Weights of a small transformer language model.
Training: a variant of Adam for these matrices, 239M tokens, 14582 steps.
Each number is 128 + 32 x the weight over its row's rms, rounded and kept within 0 to 255. Layers, rows and columns count from 0. The size above them is the row's rms in percent of the matrix's.

# layer 9 attention value, 96x192, rms 0.0886, rows 31-54, columns 96-191
size [ 92  88 106  99  96 103  95 105  93 106  97 106  96  84 108 104 110  68 112  93  85 118 112 104]
[[138 111 110 164  76 113 148 140  92 127 165 120 137 184 104 165 139 147  85 168 131 117  75 180 110 133 101  95 128 122 167 152 115 101 104 147 166 169 159 107 101 148 142 155  92 164 153 135 153  59 139 101 112  79 164 142 146 157 123  93  99 131 106  86 112 118  75 122 103 206 106 104 133  67 111 127 129  72 152 136 124 128 114 140 135 115 126 168 141 104 107 133 140 131 158 134]
 [138  93  94 128 170 121  88 139 110 150 117 117 132 167  91 108 153 101  71 172 163 173  94 115  90  71 109 123 105 161 153 123 144 107 130 132 127 136 113 134 165 139  81 100  99 203 165 204 143 146 117 129 134 139 153 128 123 122 169 115 135 105  92 188 136 183  78 149 107 168  55 114 103  90  75  83 116 100 152 131 124 196 150 128 145 173  74 125  68  97  82 187 157 127 151 225]
 [155 113 115  92 136 141 173 121 124  99  98 143 135 135 128 144 162 150 161  95  84 138 131 156 127  61 135  93 117 117 117 138 128 163 121 102 205 116 132 121 164 147 115 102 161 134 128 150  89  42 121 127 139 127 199 125  81 130 170 171 106 104 133 106  74 102 154 131 133 172 152 146 144  88 107  98  30 117 161  91 106 146  69 151 113 119 197 115 172 118 169 170 127 108 115 132]
 [122 130 132 116 145 110 141 116 147  99 105  99 160 141 114  64 121  90 113 116 152 159 137 114  95  84  98 116 157 132 109  60  69 110 109 145  79 187 171 157 157 140 131  97 112 125 118 147 120 106 147 113 124  87  89 111 176  91 101 141 128 145  94 109 127 139 182 104 117 113 129 163 196 198 110 151 162 117 116  72 165 121 171 106 137 153 203  84 120 163  88 147 129 165 126 140]
 [136 123 118 165 176 133  91 166 143 104 162  96  45 147  25 126 187 137 118 152 142 115 144  60  98 127 111  88 117 196 132 145 113 170  80 157 168 107 142 123 128 112 186 129 141 114 120 131 125 110 117 128 139 124 197 197 117 135 174 108 134 126 124 131  81 147 126 147 117 101 103 138 105 131 118 107  70  64 186 147 156 169 147 123 155 180 117  98  82 129 101  92 151 120 167 119]
 [133 151  82 101  68 154 137 140 121 106  71 156 125 144 164 176  94 125 123  88 151 164 190 142 173  93  85 160 125 145 132 101  91 117 139 152 177 159 103 189 145 144 130 198 163 162 119 157 133  80 138 124 191 167 141 169 130 115 154 119 158  67 172 152 163 121 139 117 125  82  96 148  95 163 120 179  94 138 147 130 177 113 104 177 114 124 179 118 130 186 151 155 149 118 191 125]
 [129 147 147 112 119 111 155 145 132 113 163  72 153  41  90  87 113 171 122 129 166 112 125 166 123 149 165 118 127 109  80 147 120 160 109 187 156 130 151  78 138 130 163 139 159 125 118 122  85 151 131 135  74 147 125 118 125 138 127 138 144 155 112 138  97 108 153 112 104  89 156  84 127 190 148 119 126 131 103 118  73 106 167  74 130 108 140 139 126 143 149  87 124  81 104 149]
 [145  95 169 107 160 143 139 160 191 199  93 125  89 163 116 152 100 117  99  95 206  86  94  96 158  76  94 169 156 108 114 111 110 140 216 100  97  93  76 119 110 121 121 137 133 107 144  99  86 149 140 112  86  97 107 127 129 174 152 133  87 154 106 102  79 129 153 128 102  75 162 142  85 150 173 133 153 115  96 121 134 129 113 127 125  99  93 154 137  89  68 175 121 129 191 148]
 [129 142 124 155 104 166 129 130 111 110 104 185 138 107 120 135  61 116 123 161 104 116 161  82 178 121 142 101 154 100 135 128 112 132  64 137 156  84 203 115  96 173 174 118 141 111  93 174 157 125 129 158 110 129 123 138 164 145 154 158 121 144 133 113 101 113  47 104 144  71 106  99 157 126 142 122 110  73 140 147 176 153 127 108 130 213  58 190 107 150  89  90 115 103 151 146]
 [171 168 115 155 139 132  67 162 138  99 126 192 121 149 147 164  92 117 142 170  87 111 117 111 170 158 156  91  86 112 146 143 153 135 155 124 131 115 237 132 107 120 151 168  93 126 133  87 135 114 103 153 104  99 162 132 114 114 133  84 155 139 128 137  93  98  78 129 173  78  79 102 164 110 123 139 142 136 147 114 136 151  75  68 127 113  86 131 154  75 148 126 101 158 131 133]
 [160 133 127 105  79  93 130  71 145  88 163 167 170 137 199 146 160 160 115 145 151 195 177 126 120 110 125 148  80  89 186 117 148 176 125 112 113 120 119 100  95 150 133  84 156 150 161 167 100 129 129 162 124 104  67 165 159 140  67 171 161 157 167 144 180 152 170 155 145 151 129 114 148 107 168 157 177 116 135 129 146 117 155 123 147 194 172 111 113 174 113 154 163 200 172 113]
 [ 74 124 118  85  53 125 175 100 180  72  78 147 130 197 146 117 155 132 113 142 119 172 166 113 101 137 145 143 154 193  82 141 124  83 162 136  74 176  78  89 135 152 114 125 104  84 147 144 120 225 107  91 157 169 139 161 122 113 124  88 117 149  92  82 116 173 103 123 128 184 101 147 123 175 132 161 110 149  97  95 129 140 124 131 141  86 110 153 160  96 113 221 132  95 138 133]
 [135 123  97 159 171 128 104  91 115  95 117 147 162 119 170 182 193 168 131  93 134 193 133  58 184 165  99 105 116 191 151 163 176 100  82 164 130 134 147 109  81 132 109 115 129 150 126 125 167 121 111 118 158 131 144 141 156 148 117 154 111 148 195 148 174  82 170 148 159  93  83 127 118 159 142  75 163 155 119 156 152 173 158 167 111 143 139 119 208 165 151 125 128 122 136 129]
 [113  85 221  82 166 123 141 100 120 158  60 155 125 112  70 133 191 158 110 100 142 126 117 155 145 135  60 153 171 168 122 116 100 122 152 154 152 139  77 141 137  83 111 147 132 148 132 134  93  49 144 112 191  68 138 167 150 170 169 179 124 122 161 142 193 115 150 116 158  96 140 111 125 156 140 131 129  78 103 151 168 145 104 139 145  79 179 127 142 166 118 131 188 129 187 124]
 [134 182 163 102 144  99 178 195 152  87  93 138  80 186 149 107  85 113 215 149 107 117 164 130  58 151 173 181 118 168 125 112 127 149 164 107 104 159 108  77 155 102 142 185 114 114 133  82  92 157 130  77 123 111 192 177 185  73 146 124 145 193 131 160 108 178 148  96 157 120 115  89 148 139 142 125 134 123  72 170 140  68 107 112 123  83 113 126 107  93 149 115 173 160  85  93]
 [132 129 186  38 106 124  78 109 127 126  92 145  85  61 143 153 155 127  72 116 165  89 142  37 144 166 119 171 129 104 130 116 160 143 121 189 163  81 147 108 121 141  96 151 178  84 130 107 121 134  99 139 164 105 116  89 137 193 132 192 110 180 160 117 145 105 137 163 186  79 168 103 119 202 111 161 146 134 132 178  96 132 125 113 123  62  76 112 208 116 144 127  90 175 149 116]
 [177 121 104 147 138 131  89  95  72 136  97 136  95 144 178 117  54 148 112  71 132 138  99 119 163 173  97 179 115 150 148 144  93 113 119 113 188 121 143 156 113 154 162 190 151  96 124 153  92 187 135 145 104 140 105 155 145  88 190 120 126 141 167 133 144 134 157 114 100  88 125 105 112 178 181 134 120  97 157 209  93 118 136 156 115 104  61 107 113 154 202 155 142 135 100 130]
 [ 97 168 115 135 156 157  98 170 147 125 141 223 112 126 196 162 136 125 141 121 167 109 101 110 114 138 142 159  64  71  91 168 125 105 136 150 156  95  67 154 129 141 145 149 190  95  94 197  95 156 113 113 109 121 219 145 135 133 123 113 105 196 218 173 153  90  93 124 149 128 158 151 116 120  77 147  47 109 131 141 110 160 100  87 133 141 115  76 153 109 101 101 102 154  92 147]
 [110 157 129  82 104 131 128  86 107  95 118  81 108 141 115  81 155 106  85 190 147 148 159  68  85 141 169 149 206 131  60 142 106 109 117 165 158 122 164 134  81 116 128 162 125 177 123 163 170 175  88 171 145 131 130 159 156 158  81 174 150 204 142 163 166 111  67  80 159  91 102 104 116 109 132 168  79 161 156 104 151 181 187 126 155  89 127 123 155  89 172 136 137 109 132 128]
 [126 141 116 114 119 121 105 140  88 125 121 100 132 108 107 151 158 134  87  95 160 110  78 114 114 138 140 153 129 181 157 137 114 106  40 146 168 176 110 139 128 148 142 134 139  77 115 141 120 158 121 140 129 149 160 206 114 139  89 113 111 175 154  84  96 152 100 162 122 197 134 120  83 110 113  80  68  67 117 139 105 151 115 120 123 198 103  99 155  92  84 135 134  94  92 170]
 [ 61  94 162 103 124 130 164 110 158  96 113 177 126 104 175 113 187 141 153 135 116 134 127 147  69 159 157 155  86 140 103 111 118 157 125 128 113 158  77 112 116  79 106 102 187  85  93  99 122 103  99 117 143 136 181 131 164 124 134 174  84 153 144  81  60 138 155 136 175 101 163  78 132 125  71 143 110 143  58 153 149 143  64 106 123 126  94  95 158  83 125 159 132 166 112 123]
 [131 180 108 149 170 127 128  80 139  90 105 118  84 196 163 114 121 110 142 177  62 180 129  81 102 220 125 127 158 146 141 171 130 133 115 138 147 135 102 128 121 215 141 175  96 169 138  96 141 165 141 100 168 108 160 139 200 107 117 139 129 135 135 162 205 122  92 118 149  87  64 109 108 157 133  99 134 121 192 147  92 123 149 112 108 124 107 167 122 163 187 142 141 144 154 169]
 [104  99  87 160 178 160 102 167 102 140 161  68 155 124 114  94 159  57 113 124 172  91 129 110 111 121 171 110 124 129 114 161 100 137  83 116 143 120 113 160 145 132 136 124  96 128 134 123 187 121 102  97  42 161 194  97  82  98 154 129 129 121  76 121  71 146 109 135 114 142 154 131 104  91 105  91  87 157  90  89 125 171 143 143 111 156  63 121  50  76  78 121 103 120 111 139]
 [167 131 119 179 172 134 140 113 174 135 121 154 142 118 181 204 152 165 119 162 100 105 126 106 130 150 150  96 127  48 183 154 179 102 108 146 111  81  97 116  81 108 129 125 134 154  86 153 134 125 137 152 162 119 150 162 140 137  97 186 139  90 132 142 137  83  82 157 138 128 141 149  83  72 153 159 147 135 109 140 128 154 122 111 116 141  87 160 122 144 113  77 141  64 138 148]]
# layer 9 attention output (transposed), 192x192, rms 0.0813, rows 31-54,127-150, columns 96-191
size [ 80  70  84  86  79  88  77  87  91  87  87  78  80  81  86  80  84  76  82  81  80  84  95  87 112 107 119 114 112 115 114 117 107 120 112 120 112 104 119 117 120  82 126 109  98 128 127 118]
[[ 69 139 143 100 126  76 120 114 155  95 100  70 140 110 106  88 113 131 177 108 144 177 135  91  79 137 127 177 189 178 158  73 146 138 133 161 131 104  96 187 104 157 128 118 178 109 125  95 105 124 150 182 129 241 138  98 141 110 126 181 164 155 198 107 133 125 178 103 188 107 146 109 187 145 124 137  85 114 120 112 153 114 160 149 186 137 134  55 146 175 109 137 129 181 116 143]
 [117 139 146  88  84  99 145 129 134 185 135 123  66  78 132 138 103 206 164 114 105 132 140 144  77 182 148 156 142  54 108 105 102 115 116 157 119  87 182 113 108 135 124 166 106 110 115  82  69 144 142 123 120 120 127  86 111 101 153 104 120 149 123 155 148 134 197  86 153  80 147  88 130 146 162 124 123 188 111 161 127 120 153 156 119  78 149 101 168 155 143  98 135 144  84 112]
 [141 139 101 168 117  94  73 115 151  86 142 109 161 154 156  88  65  59  92 122 112  67 171 126 175 155 103  84 146 166 146 122 115  76 156 124 125 190 157 124 204 106 181 146  69 104 131  93 208 130  86 193 147 129 123 154 185 152  94 137 151 135 127 128 114 134 133  92 157 130 129 136 137 108 145 158 182 108 173 137  48 133 170 159  94 132 110 197  88 109 126  83  78 173 107 167]
 [108 133 130 129 151 178 139 114  75 110 111 132 139 114 110 125 153 187 127 137 147 143 132 140 100 180 176 173 132 143 144 162 109 149 139 122 149  76 104  41 122 148 133 136 128 126 111 145  68  52  84 140 125 143 151 179  93 140 133 146 137 150 130 140  95 109 126 120  61 107 165 134  93 129 117 154  91 123 106 141 152 148  57  78 143 138  66 210 133 168 129 130 128  56 137  41]
 [157 101 138 111  99 131 153  79  88 157 149 136 156 143 160 142  40 183 153 108  55 117 147 133 132 171 127 143 162 103 105 141 108 141 157 130  67 186 117  74 176 136 115  84  80 141  85 131  94 157 116 146 143 125 115  93 164 153  97  77 152 165 130 171 119 137 143  91 195 148 154 128 130 125 116  95 190 162 105 131 142 105  65 163  91 101 113 159 168 147 176 137  73 129 107 149]
 [148 150 151 122 177 165  90 139 103  90 177 128 119 171  67 117 151  95 129 167  85 122 131 104 117 137 126  53 138  82 144 187  97 131 161 109  71  93 179 119 129  88 125 116  81 120 116 123 136 166 111 142 164  95 132 132 143 189 115  72 132 163 107 137  82 124 158 101 143 178 166 138 122  93 118 134 147 170 150 144 150 103 143 123 127 138 125 100 120 106  93 130 113 120  87 189]
 [115  56 109 170 101 130 145 128 144 111  82 179 122 169 126 168 111 100 169 109  92 118 125 105 199 158 126 159  57 155 105 100  87 147 172 123 178  73 155 142 135 114  91  77 130 121 106 130 202 131 113  92  96 104 111 141 118 105  90 163  99  88 145 133 131 114  94 161 127 173 110 155 156 103  99 142 157 149 104  53  84 139 119 159 113 117 140 121  64  97 133 160 135 116 142  91]
 [106 142 108 132  93 117 133 120 139  64 172 111 115 140 185 103 128 143 140 119 111 130 149 155  78 145 134 138 151 132 117 133 124 119 110 135 157  80 113 133 129 191 165 150 158 118 101 115  69 103 172 108 130 180 154 114 136  69 105 170 149  93 144 175 159 111 138 139 106  88  98 154 159 121 147 117 131 162 135 148 103 140 137 125 117 117 142 117 129 157 187  97 115 187 154  76]
 [141 133 134 117 128 132  75 236 103 144 114 164 143 125 132 117 154 141 154  90 107 122 101 108  68 146  48 124 138 162 124 151 129 128 146 140 134 159  91  71 135  76 107 145 108  92 107 124 121  90 107 119 119 155 143 152 147 120 117  92 187 177 110 148 124 168 207 196 152 192 198 123 139 151 134  97 110 144 115 109 144  99 167 221  88 110 170  76 131 127 120 110 159 135 110 131]
 [105  78 117 118 120  92 178 126 120 152 170 139 155 141 162 107 147 167 152 134 148 168 101 163  92 114 122 135 160 125 106 116 169 141 108 137 114 138  77 162 121 196  69  86 149 138 164 146 125 145 233  82  92 215  91  95 136 125 122 130  38 124 103  97 196  85 129 161 113 172 130 133 135 162 119 127 120 124 155 113 175 109 170 107 185 113 128  96 140 183 121 159 208 163  98  99]
 [116 126 155 171 167  96 119 110 121 187 147 116 105  80  20 132 110  89 135 138 165 128 101  85 138 113 189  94 176 113 128 108 149  82 124 155  78 116 160 123 144  76 105 101 102 136 138 111 182 101 194 138 154 104 121 117  67 150 161  97  89 148 180 131  43 154  76 103 112 137 133 137 111 106 101 130 115 162 134 136 142 125  56 119 149 106  75 140 126 130  96 191 119  47  74 109]
 [154 126 113 106 201 122  74 120 132 157 138 126 120  87 116 120 115  11 126 118 168  91 117 128 128  80 121  94  84 103 132 167  76 114 127 111 150 131 208 145 167 137 119 168 198 149  85  98 162  58 111 139 142 121 182 158 102 119  95 170 129 104 147 145 153 144 111 136 130 106 114  77 179 122 137  82 154 119 128 163 119 114 162 114  74 164 159 163 108 173 178  77 139 145 226  98]
 [180 119 165  52 118 207 125 162 128 154 153  83 165  80  59 142 129  80 160 120 110 155 138 163 112  73 174  82 192  80 153 136 101 170 151 136  71  85  74 163 102  81 182 157 100  88 112  96  97 123 120 129 131 152 158 136  44 127 106 111 161 112  98  79 130 146 105 109 107 177 191  81  82 105 122 109  83 135 102 127 105  77 140  64 138 130 134 137  45 140  68 163 120 135  95 152]
 [ 75  77 113 149  88 143 137 134 123  94 149  64 107 165 158 157 111 170 158 151 151 200 135 125  57 177 213 147 119  84 147 118 177 137 128 157 112  82 155 125  81 121 176  87 119 113 105 165  87 145 132 136 133 150  80 139  81 136 142 107 109 143 125 115 135  48 144  86  70  62 102 136 101 140 105 175  94 106 164 135  62 135 116 110 174 110 114 151 128  79 106 144  66 152 147 105]
 [117  98  72 153 116 139 107 106 159 123 159 101 151  94 122 173 171 124  86 154 128 196 127 106 127 141 110  95 141  70 149 155 171 133 133 180 125 123 142 172  78 183 105  71 216 168 124 164 145  89 189 115 124 176  94 110  92 171 131 118  57  98 122 100 140  55 110 154  55  97 113 117 146 141 157 102 136  98 133  94 149 115 194 143 122 130 157 157 171 136  99 150 125 162 150 109]
 [104 126  93 195 159 130  96 107 152  51 190 128 195 169 142 189 110  85 155 154 134 135 113 178 135  96 132  74  64  98 149 161 132 125 127  83 138 172 185 165 122 132 148  50 131 140 140 152 174 129 131  99  97 121 107 154  72  87 135 103 168 101 105  84 137 109  97 132  99 135 118 143 142 152  84  95 120 102 174  70  59 150 178 136 121 191 129 114  46 112 118 172 157  57 163 120]
 [ 89 108 161 145 101 100 124 118 177  91 185 135 144  38 146 146 226  88 126 167 146 100 151  88  85  68 157 135 114 166 122 124 188 176 109 124 132 137 114 124  92  53 137 142  95 127 147 155 170 135 122  91 130 131 141  36  58 165 197 152 159 102 101 155 105 177 115 106 158 138 138 112 105  75 116  82 163 162  98 109 131 140 164 139 115 109 137 110 122 109 103 162 102 118 131 112]
 [123 160 150 142 152 114  88 181 102 147 160 146 143 135  27 103 137 103  80 124 114 141 127 130 173 103  68  43 188 155 143 128 147 158 121 105 117 147 120 134 123 115 115 120 138 124 124 102 223 169 121 154 196 116  96 130 171 200 146 114 121 121 103 102  96 175 166 196 123 149 125 106 118 136 143 102 121 186 157 112 172 124 195 178 125 163 165  95 147 133  85 138 107 109 155 159]
 [159  66 120 161 198 124 150 131  73 126  81 132 116 157 140 144 145 134 111  93 101 121  51 141 126 154 127 123  58 108 136 125 133 103  86 125 126 111 117 120  98 156  88  85 126 124  76 120  92 117 123 108 153 125 115 132  97  91 193  83 160 133  81 118 167 148 177 153 120 168  99 105 152 189 109 124 138 149 128 143 144  77 127 118 104 150 127 123 127 134  90 148 161  98 138 136]
 [164 157 172  89 132 140 128 117 160 123 164 120 170 101  75  61  76 112 165 121  42 100 197 140 163 131 119  88 214 126 114 126 122 187 145 113  88 124  70 100 162  94 138 145  90 130  99  86 191  96  98 155 146  98 155  62 151 140 110 126 176 152  85 148 146 162 153 111 148  91 128 127 124  85 163  81 127 171 121 170 178 120 153 141  91 122 154 111 143 121 170  98 128 183 199 138]
 [177 175 153 150 136 156 109 134 154 112 151 124 161 134  94 132  70  61  95  76 120 124 152 156 158  58  93  56 116 117 151 177 167 115 143  82 164 145 150 158 154 181 153 130 131 134 104 146 186 167 137 140 138 107 126 167 168 149 116  85 164  96 140 144 150 100  93 173  99 128  83 147  76 107 165 116 120 102 141 109 132 140 169 171 111 153 156 178  82 159 140 141 115  86 158 146]
 [166  96 152  85 102 172 118 189 137 176 149 110 160  56 108 165 158  81 100 128 119 149  90 118 115  82 109 103 174  78 115 153  84 166 164 135 108 118 145 128 101 136 103 154 169 112  94 114 100 107 108 130 113 186 132 105  49 159 131 126 127 127 169  66  96 144 170 144 111 173 181 122 170 116 126  84 113 161  77  68 166 115 172 133 115 155 129 100 122 114  95 117 170  99  61 139]
 [162 214 138 119 104  97 124 115 133  86  95 169 138 124 100 103 102 147 102 149  69  92 156 112 116 127  11 117 149 146 138 140  92 123 140 129 123 142 132  87 130 112 119 160 138 120 113 105  75 150  77 157 156  84 144 136 225 129 116 122 197 127  97 155 154 192 171 143 189 142 164 143 132 127 166  88 163 136 127 170 127  95 132 145  54 137 171  79 161 185 143 111 156 102  93 187]
 [124 142 152 104  89 126 127 192  84 188 140 139 131  71  99  83 108 129 134 100 165 141 113 148 141  85  66 109 136 186  97  96 124  95 105 111 122 183  96 115 139  62 125 176  83 112 175 117 100 147 123 138 109 129 100 145 174  92 114  83 101 156 104 121 124 170 184 153 104 167 157 114 137 144 132  77  69 154 114 138 167  97 146 138 142 153 158  65 165 115 139 170 128 193 115 144]
 [176  82 123 131 148 255 121 172 149  80 124 159 113 186 114 179 191 100 106 123 124 147 131 162 164  89 146 128 110 110 148 145 187  72 142 140  94 169 158 118 151 160 213  85 138 122  98 156  87 124 135 112 121  55 102 186  97 142 104  90 142 124  85 144 153  57 139 151  87 149 100 202  79 120 142  93 126  91 137 157  91 134 145 102 135 134 155 156  76 129 140 129 107 108 119 120]
 [158 113 133 129 148 161  73 161 142 120 124 108 168 172 125 149 145  89 125 167 176 157  93 121 204 124 126  72 115 156 138 131 166 183 145  75 160 175 134 102  77 133  96  53 174 131 103 137 218 126 134 160 101 111 120 155 124 166 119 144 130  90 122 117 148 160  92 184 120 157 122 180 141 103 124 116 119  58 120 133 135 112 134 173 122  83 134 118  56  81  97 138 134 107 155 116]
 [ 88 124  90 146 103 158 147 106 105 124 108 152 175  78 123 169 168 125 132 137 108  99 157  78  87 121 123 149 100  85 121 120 169 138 100 120 143 110  69 121 138 151 109  73 191 145 162 166  90 124  79  91  78 136 119 113 130 102 145 104 157 193 117 112 113  87 140 122  96  95 119  60 114 115 112  48 140 136  85 110 169 123  79  94  98 153 133 102 173 147 186 144 148 147 105 138]
 [116 111  60 122  78 119 110 154 201  85 117  93 129 118 138  77 156  27 116 165 148  76  82 136 105 147 109 100 134 112 112 136 150 140 124 142 109 171 116 160 119 152 174 171 143 115 109 151 144 133 164 163 159  95 111  88 101  94 140 168 129  82 138 114 143 180 134 158 151 137  79 139 172 116 148 153 114 113 131 120 108 122 130 151 104  95 127  98 156 112  84 128 166 170 167 175]
 [122 136  91 136 183 179 113 157 133 114  97 128  98  95  72 157 182 113  90 148 197 144 141 130 123  83 128  90  76 153  98 120  97 148 123 116 186 135 132 154 114 132 102 135 210 113 133  96 208 134  99 143 143  86 117 154 155 107  72 124 160 148 121 135 131 133  60 184 110 112 158 129 112 191 124 186 141  94 183 115  62 122  83 149 116 102 108 117 110 123  92 114 140 191 125 162]
 [ 92  95 147 148 115  63 147 140 108 151  92 102 184 145 132 151  68  99 121  35  53 129 131 150 162 151 152 126 126  91 119  53 113 115 156 141 202 137  95 176 158 165 139 135 200 122 121 119 148 107 163 133 121  90 159 140 189  79 121  95 176 114 139 136 190 136 122 177 140 125 167  79 132 133 127 138 108 128 126  71 165 104 117 144 102 117  86  72 142 169 122 103 171 188 205 143]
 [148 174 144 103 126 122 117  85 104 137 139 136 159  73 143  36 176 130 104 150 183 138 124 161   4  94  98  94 143  84 131 146 161 122  80 120 102 117 121 127 114 124 116 165  93 119 192 125  83 133  81 130 146 193 104  99 105 110 146 133 130 136 135  78 109 174 129 141 147  69 151  90 132 173 153 117 112 157 126 199 102 123 124  95 155 157  99 131 208 146 118 141 104 146 111 199]
 [124 107 187  96 163 211 152 159 152 179  72 129  98 140   0 136 103  77 131 126 124 155  90 112 207 146 148 145 157 137 157 109 147 134 146 104 111 146 119 129 128 159  63 111 104 144 170  98 148 112 161 101 142  64 143 150 145 138 149 122  80 137 129 128  54 120 112 168 137 151 152 127 113 130 145 139  83 146 136 118 206 127 135 113 121 124 139 157 125 101  52 156 160  41  43 148]
 [170 168  94 158 142 195 210  47 137  87 165 123 130 173  99 171  94 137 135 112 114  97 152 188 163 124 161 113 106 125 133 142  47 121 181 153 107 124 160 128 132 184 182 198 125 105 159 112 112 156 100 180 120 102 132 120  96 116 112 102 109 173  74 116 134  87  62  89 120  93 117  89 139 165  83  84 114 132  97 176 150  96 122 103 117 140 121 157 116 125 177 133 133 155 176 117]
 [163 192 131 124 166  83 100 113 130 157 103  81  97 145  77 185 136 134 149 131  68 129 166  92 156 158 160 127 122 141 123 153  95  95 151 172 119 147 188 123 130  77 142 183 146 117 137 111 113 113 118 137 130 107 162 188  83 112 125 137 151 139 152 136  96 123 119  94 129  88 128 179  81 128 109 138 150 145 109 143 105 148 183 144 123 143 121 149  98  75 171 140  90  89 213 133]
 [130 115  88  74 118 130 154 157 167 123 125 146 173 145 180  92 123 181 140 160  51 120  89 169 135 141 135 203  84 131 141 175 118 159 148 118 160 155 133 156 117 194 127 178 122 120 108 164  33 150  87 177 115 110 103 127 190  71 131 154 119  91 110 113 193 148 108 125 182 104 106 107 121 114 141 187 154  73 156 143 111 101 210 135  89 118 144 112 130  93 107  98 172 169 217 135]
 [128 119 163 141  81  65 125 113 114  50 122 142  97 176 189 115 134 160 137 102  97 153 143  92 109 184  90 154 187 129 157  78 194 118 105 181 145 142  64 115 145 107 185  79  45 124 121 176 137 159 128 110 137 165 142  86 152 108 146 124 119 160 137 126  80 133 160 105  90 106 174 147  72 133  96 164 127 158 106  84 158  98  70  86 162 171 116 111 150  91  75  98 131 132  68 126]
 [119 156 115 151 175  26 146 124 121 152 173 134  75 157 192 128  76 198  74 123 123 109 138 103 151 134  95 182  90 204 114 136  93 145  96 193 180 164 174 111 146 188  82 107 166 160 136 130 136 151 155  84 110 149 144 112 212 135 142 142 115 175 152 161 154 130 131 151 177 168 125 104 166 103 133 153 144 110 123 126 184 112 138 186 121 140 127 136 196 154 182 102 131 159 148  73]
 [145 119 124 138 102 171 125 153 137 198  98 161 149  96  41 143 119 105  72 117  99 102  85 121 169 128 102 146 115 137 129  82 133 149 126  77 126 142  69 153 106 168  84  68 178 152  93 126 150 127 192  97 152  78 156 108 143 118 100 189 136 118 161 145 130 174 120 197 187 187 123 179 141 113 151 165 110 127 116 150 197 121 114 129  99  83 108  88  69 120  98 128 156  91  65 151]
 [153 153 165  93 119 106  90  88 114  87 133 120 105 197  51 118  87 177 170 120 144 119 120  97  88 167 144 144 144 127 152  99  91 115 121 107 112 137 111 142 139  57 155 182  18 131 122  98 130 147 157 136 149 111 148 121 125 110 104 166 129  98  99 129 155 194 141 119 177 119 145 208 115 117 112 215 136 165 115 161 100 108  95 119 115 143 110  97  50 123 110 143 108 144 109 180]
 [140 118 111 132 148 107 165 155  95 224  96 128  68  51 129 120 100 176 130  95 124 123 146 102 138 161 109 233 147 183 100  95 120 163 151 198 147 116 114 126 164  83  84 152 116 137 189 131 109 157 180 124 175 160 170 114 163 125 155 139  91 140 174 171  87 127  99  89 136 128 117 111 111 126 128 162 135 150  94 177 166 127 122 114 101 134 112 131 196 137 129 145 131 157  97 138]
 [111 190 106 104 157 108 167 112 123 136  91 164 118 181 120 142 113 128 107  94 188 154 127 181 129 150 106 165  94 111 141 107 102  68 142 110  63 123 146 159 119 149 102 145 171 124 158 118  72 137 142 128 114 111 128 199 199  88  99 111  94 116  69 161 167  97 108 175 113 117 117 147 154 156  92 142  58 123 118  97 116  93  86 150  95  92 172 132 118 148 104 108 181 104  98 125]
 [156 119 113 166 151 144 213 161 153  92 105 117 120 121 248 185 125 147 163 144 153  88 161 102  78 101 182 220  47 119  99 122 126 110 163 142 104 117 144 104 156 105 176 208 114 125 148  84  58 123 118 125  86 142 109 131 121  98 133 116 139 157 146 146 116 100 105  72 137 153 132  96 162 141 123 102 150 122 109 170 132 198  76 136 131 108 125 125 125 125 176 177 132 160 146 123]
 [115 177 103 134  57  99 127 140 125 142 181 129 133  97 130 110 128 158 127 128 190 119 159 165  25 114 123 180 157 146 148 107  91 114 157 155 115 127 151 115 174 120 154 178 158 132 132 117 166 127 153 145  64 156 165  84 174 149 129 145 131 135 146 144 123 130 125  66 114 126 140 180 111 157 142 173 110 119 145 124 165 144 168 104 166 139 149 158  77 119  89  99 110 200 102 112]
 [113 147  68 117 185 123 168 178 114  74 125 160  87 170 203 168 150 114  99 168 241 131 118 144 133 119  90 128  96 130 125 151 125 136 108 137 136 165 169  94 150 171 156 116 174 134 122 112  70 132 118  96 115 151  94 154 140 128 119  94 115 138 147 168  89  95 113 142 134 169 172 119 140 134 124  86 167  85 153 107 109 141  41 161 114 175 133 141 152 125 139 144 123 111  22  87]
 [119 105 144 135 136  92 115 148 135 125 120 155  97 115 158 123 130 154 111 121 115  59 146  87 107 152 156 178  96 144 107  87  90 154 117 189  65  98  91  86 180  61 109 113  93 138 118 116 112 124 119 105 184 179 133  64 100  85 133 144  80 125 138 116  58 141 165  40 140 144 147  78 112 114 113 178 146 173 110 144 108 155  56 102 120 181 104  77 172 122 110 126 110 147 101 142]
 [151 158 157  94 135  80 104  97  95  96 148 180 100 205 133 103  90 186 175 125 103 136 161 142 101 150 139 149  79 171 164  73 131  96 128 128 133 156 131 137 139 160 125 108 134 138 113  61 144 158 135 138 110 130 161 163 233 117 101 130 137 140 107 168 173 124  90 125 125 125 124 182 135 153 110 161  80  98 117 129 109  82 103 139 128  80 146 154 133 139 165  98 117 255 162 125]
 [155  80 143 118 171 185  74 140 113 116 159  77 115  97 168 166 139  89 130 109 196 153 119  99 140 104 136  43 185 131 127 112 116 110 112 144  83 111 191 125 159 142 141 138 129 100 159 133 198  81 104 115 180 160  72 159  98 182 135  91 140 158 117 106  66  97 134  97  76 143 169 119 137 119 114 106 149 141 146  87  66 140 107 203 137 165 121 163 150 129 112 120 111 178 132 115]
 [164 126 128 108 156 118 137  77 134 148 192 140  98 161 160 140 129 150 162 170 100 106 133 153 170 111 133 115 110  94 122 189 117 184 124 127 130 106 123  97 123 185 148 143 133 116  86  87 119 112 146 136 129 118 151 125  73 164 149 122 147 167 173 103  93 130 100 110 187 129 156 133 153 119 134 147 177 136 155 157  99 144 145 112 105 103 121 139 126 126 151 104 168  51 118  52]]